config.yaml
norm: "rmsnorm"
norm_eps: 1e-05
qk_norm: false
bias: "none"
init_std_qkv: 0.0593
decay_fraction: 0.881
final_lr_fraction: 0.0
batch_tokens: [8192, 16384, 32768]
Each number is 200 + 40 x the weight over the matrix's rms, rounded and kept within 0 to 999. Layers, rows and columns count from 0.

# layer 2 MLP gate, 256x96, rms 0.0395, rows 133-137, columns 0-95
182,129,200,173,158,146,209,234,240,162,157,240,248,277,158,202,262,183,133,254,247,220,204,177,284,218,196,125,174,136,212,182,312,256,184,193,218,155,215,140,221,233,197,206,189,211,239,260,241,132,242,273,226,213,148,196,248,207,186,185,259,155,141,211,120,156,221,165,153,210,211,201,204,231,186,191,197,184,280,176,167,140,177,218,233,141,212,124,271,206,217,212,135,175,211,171
153,257,136,298,214,267,153,193,152,290,166,100,258,194,216,178,200,292,186,163,113,239,229,186,145,199,275,244,178,214,155,184,218,265,161,174,62,260,167,194,198,198,163,101,202,194,240,246,176,256,185,261,188,180,259,152,195,119,185,165,246,253,266,187,287,131,257,159,274,207,233,175,230,114,236,197,261,141,211,289,167,227,197,223,177,169,189,192,194,227,236,150,283,254,171,168
188,161,204,204,230,139,192,189,224,202,209,245,130,250,207,200,112,241,189,220,208,129,177,244,175,190,170,204,195,249,180,169,182,271,223,181,167,182,185,182,212,160,175,175,195,140,220,184,203,190,233,212,163,235,167,278,241,219,229,200,210,159,221,156,170,139,188,145,213,124,218,216,246,187,183,203,204,245,146,228,198,285,183,186,303,227,171,179,205,128,192,242,205,215,229,170
216,205,188,192,188,221,162,198,235,200,193,231,232,262,158,197,271,195,237,194,244,112,82,164,159,182,115,173,227,170,231,217,128,184,139,257,236,177,145,231,169,206,178,200,204,236,248,242,215,242,127,145,282,202,200,165,250,185,171,201,160,196,141,179,200,212,185,242,223,155,227,167,242,194,219,193,220,249,194,244,227,178,106,270,271,272,208,186,232,217,237,164,232,234,206,235
232,155,231,190,187,178,230,190,183,176,170,220,166,256,92,168,191,238,230,171,226,144,223,195,189,211,193,225,203,126,199,186,205,182,162,158,172,281,164,196,163,263,198,195,220,177,176,191,163,142,176,232,171,195,118,222,188,239,213,200,163,273,170,224,137,164,167,171,142,227,247,250,173,190,224,188,222,286,240,207,247,156,204,133,189,172,236,214,182,201,191,201,219,230,242,244
# layer 2 MLP up, 256x96, rms 0.0394, rows 133-137, columns 0-95
230,198,188,200,196,187,191,177,206,142,244,151,187,116,213,214,176,195,191,233,207,209,196,173,212,225,295,246,184,250,202,103,227,167,326,260,215,139,226,236,233,230,161,261,201,168,135,198,188,127,230,169,128,193,184,179,189,187,253,285,132,248,251,230,265,124,260,165,168,209,209,227,243,213,239,230,159,229,223,225,210,218,155,237,180,172,237,200,202,207,207,226,236,111,178,219
226,166,280,240,190,218,240,170,223,289,90,256,140,257,66,215,266,199,208,148,274,140,246,169,214,208,221,332,235,208,171,139,162,229,215,193,251,186,156,47,207,288,242,175,163,116,251,222,200,151,197,188,177,204,243,185,161,163,186,114,190,93,130,228,201,243,128,197,211,270,210,200,148,170,241,135,242,138,249,235,153,121,236,173,207,156,140,195,138,200,180,246,180,221,196,227
180,282,169,233,227,204,224,206,239,229,195,173,200,279,197,308,174,259,153,212,191,251,227,165,223,237,206,200,211,235,173,157,282,224,151,178,171,232,201,190,190,275,245,187,224,158,231,231,233,239,163,148,191,184,137,243,210,207,164,212,168,154,276,226,286,257,202,238,218,199,178,240,128,139,162,177,213,313,238,196,207,143,200,176,231,207,223,130,239,151,232,289,206,224,259,203
231,132,217,146,211,257,219,101,169,178,186,271,122,119,221,150,187,114,212,190,171,200,191,294,218,187,231,177,211,265,244,125,117,148,259,193,319,270,176,218,197,258,190,268,202,221,162,208,182,228,232,222,179,260,151,206,188,184,186,287,173,164,228,239,204,167,218,196,254,181,196,136,313,151,156,171,241,223,213,162,148,200,204,173,248,229,153,225,189,195,199,159,153,185,180,153
178,261,185,220,205,220,192,218,167,228,181,148,237,198,219,242,210,239,254,213,146,253,146,254,250,270,182,200,212,212,216,249,144,200,203,244,167,202,177,205,234,239,187,280,273,185,181,171,210,236,243,245,188,196,176,295,195,175,213,174,153,233,291,215,185,179,206,221,132,251,189,209,192,211,184,166,112,276,193,177,224,154,203,208,175,209,126,239,178,209,267,206,239,132,253,229
# layer 2 MLP down (transposed), 256x96, rms 0.0385, rows 133-137, columns 0-95
222,151,206,155,188,186,182,209,215,117,191,187,197,203,167,163,156,149,161,248,181,190,246,196,166,275,169,286,250,142,101,213,127,175,200,142,139,179,210,150,211,149,205,211,259,242,208,254,202,221,280,218,223,150,140,263,226,275,215,202,235,205,270,223,167,217,196,188,118,211,241,164,146,193,144,159,205,199,163,179,203,142,214,208,234,249,148,187,209,181,227,211,254,196,218,208
176,228,225,260,184,174,221,141,227,142,235,205,246,198,271,298,120,129,218,209,211,180,247,163,252,204,223,171,186,263,199,197,138,173,258,119,65,227,252,214,235,184,282,303,228,216,218,211,140,265,85,101,194,173,230,216,205,336,300,294,177,129,182,187,195,238,160,252,179,172,187,183,228,268,257,181,169,219,223,263,242,196,186,214,299,221,166,184,110,187,199,202,177,96,190,251
228,210,171,286,276,196,250,254,208,171,163,159,199,197,159,198,162,215,180,194,156,157,174,214,181,202,153,233,220,224,217,196,200,192,186,263,210,245,195,193,258,170,126,237,217,188,236,210,209,280,225,177,192,172,168,225,147,205,162,198,204,218,169,235,221,185,221,171,218,188,111,133,203,177,142,168,170,158,231,198,141,297,199,279,222,208,201,143,216,178,183,210,63,136,190,226
192,187,232,202,219,99,245,172,182,252,298,187,185,142,199,151,271,236,129,206,188,247,277,212,172,224,231,217,202,217,152,223,241,207,111,198,205,225,245,184,155,152,242,135,194,237,192,204,196,175,259,219,228,122,200,152,214,179,246,265,339,165,145,209,218,253,226,211,237,219,211,173,144,168,232,192,192,189,194,235,263,218,211,251,190,182,156,158,183,91,217,218,220,164,211,208
224,176,265,159,207,221,151,189,212,215,130,170,261,204,121,276,143,200,203,240,237,224,211,198,233,178,240,114,148,187,185,182,168,236,157,183,269,257,178,287,141,178,200,269,203,203,180,217,167,190,220,205,267,231,253,196,159,251,254,175,252,256,232,256,240,240,180,183,144,252,220,230,178,203,192,148,188,282,220,223,196,160,199,198,173,205,189,218,198,213,197,218,203,193,225,176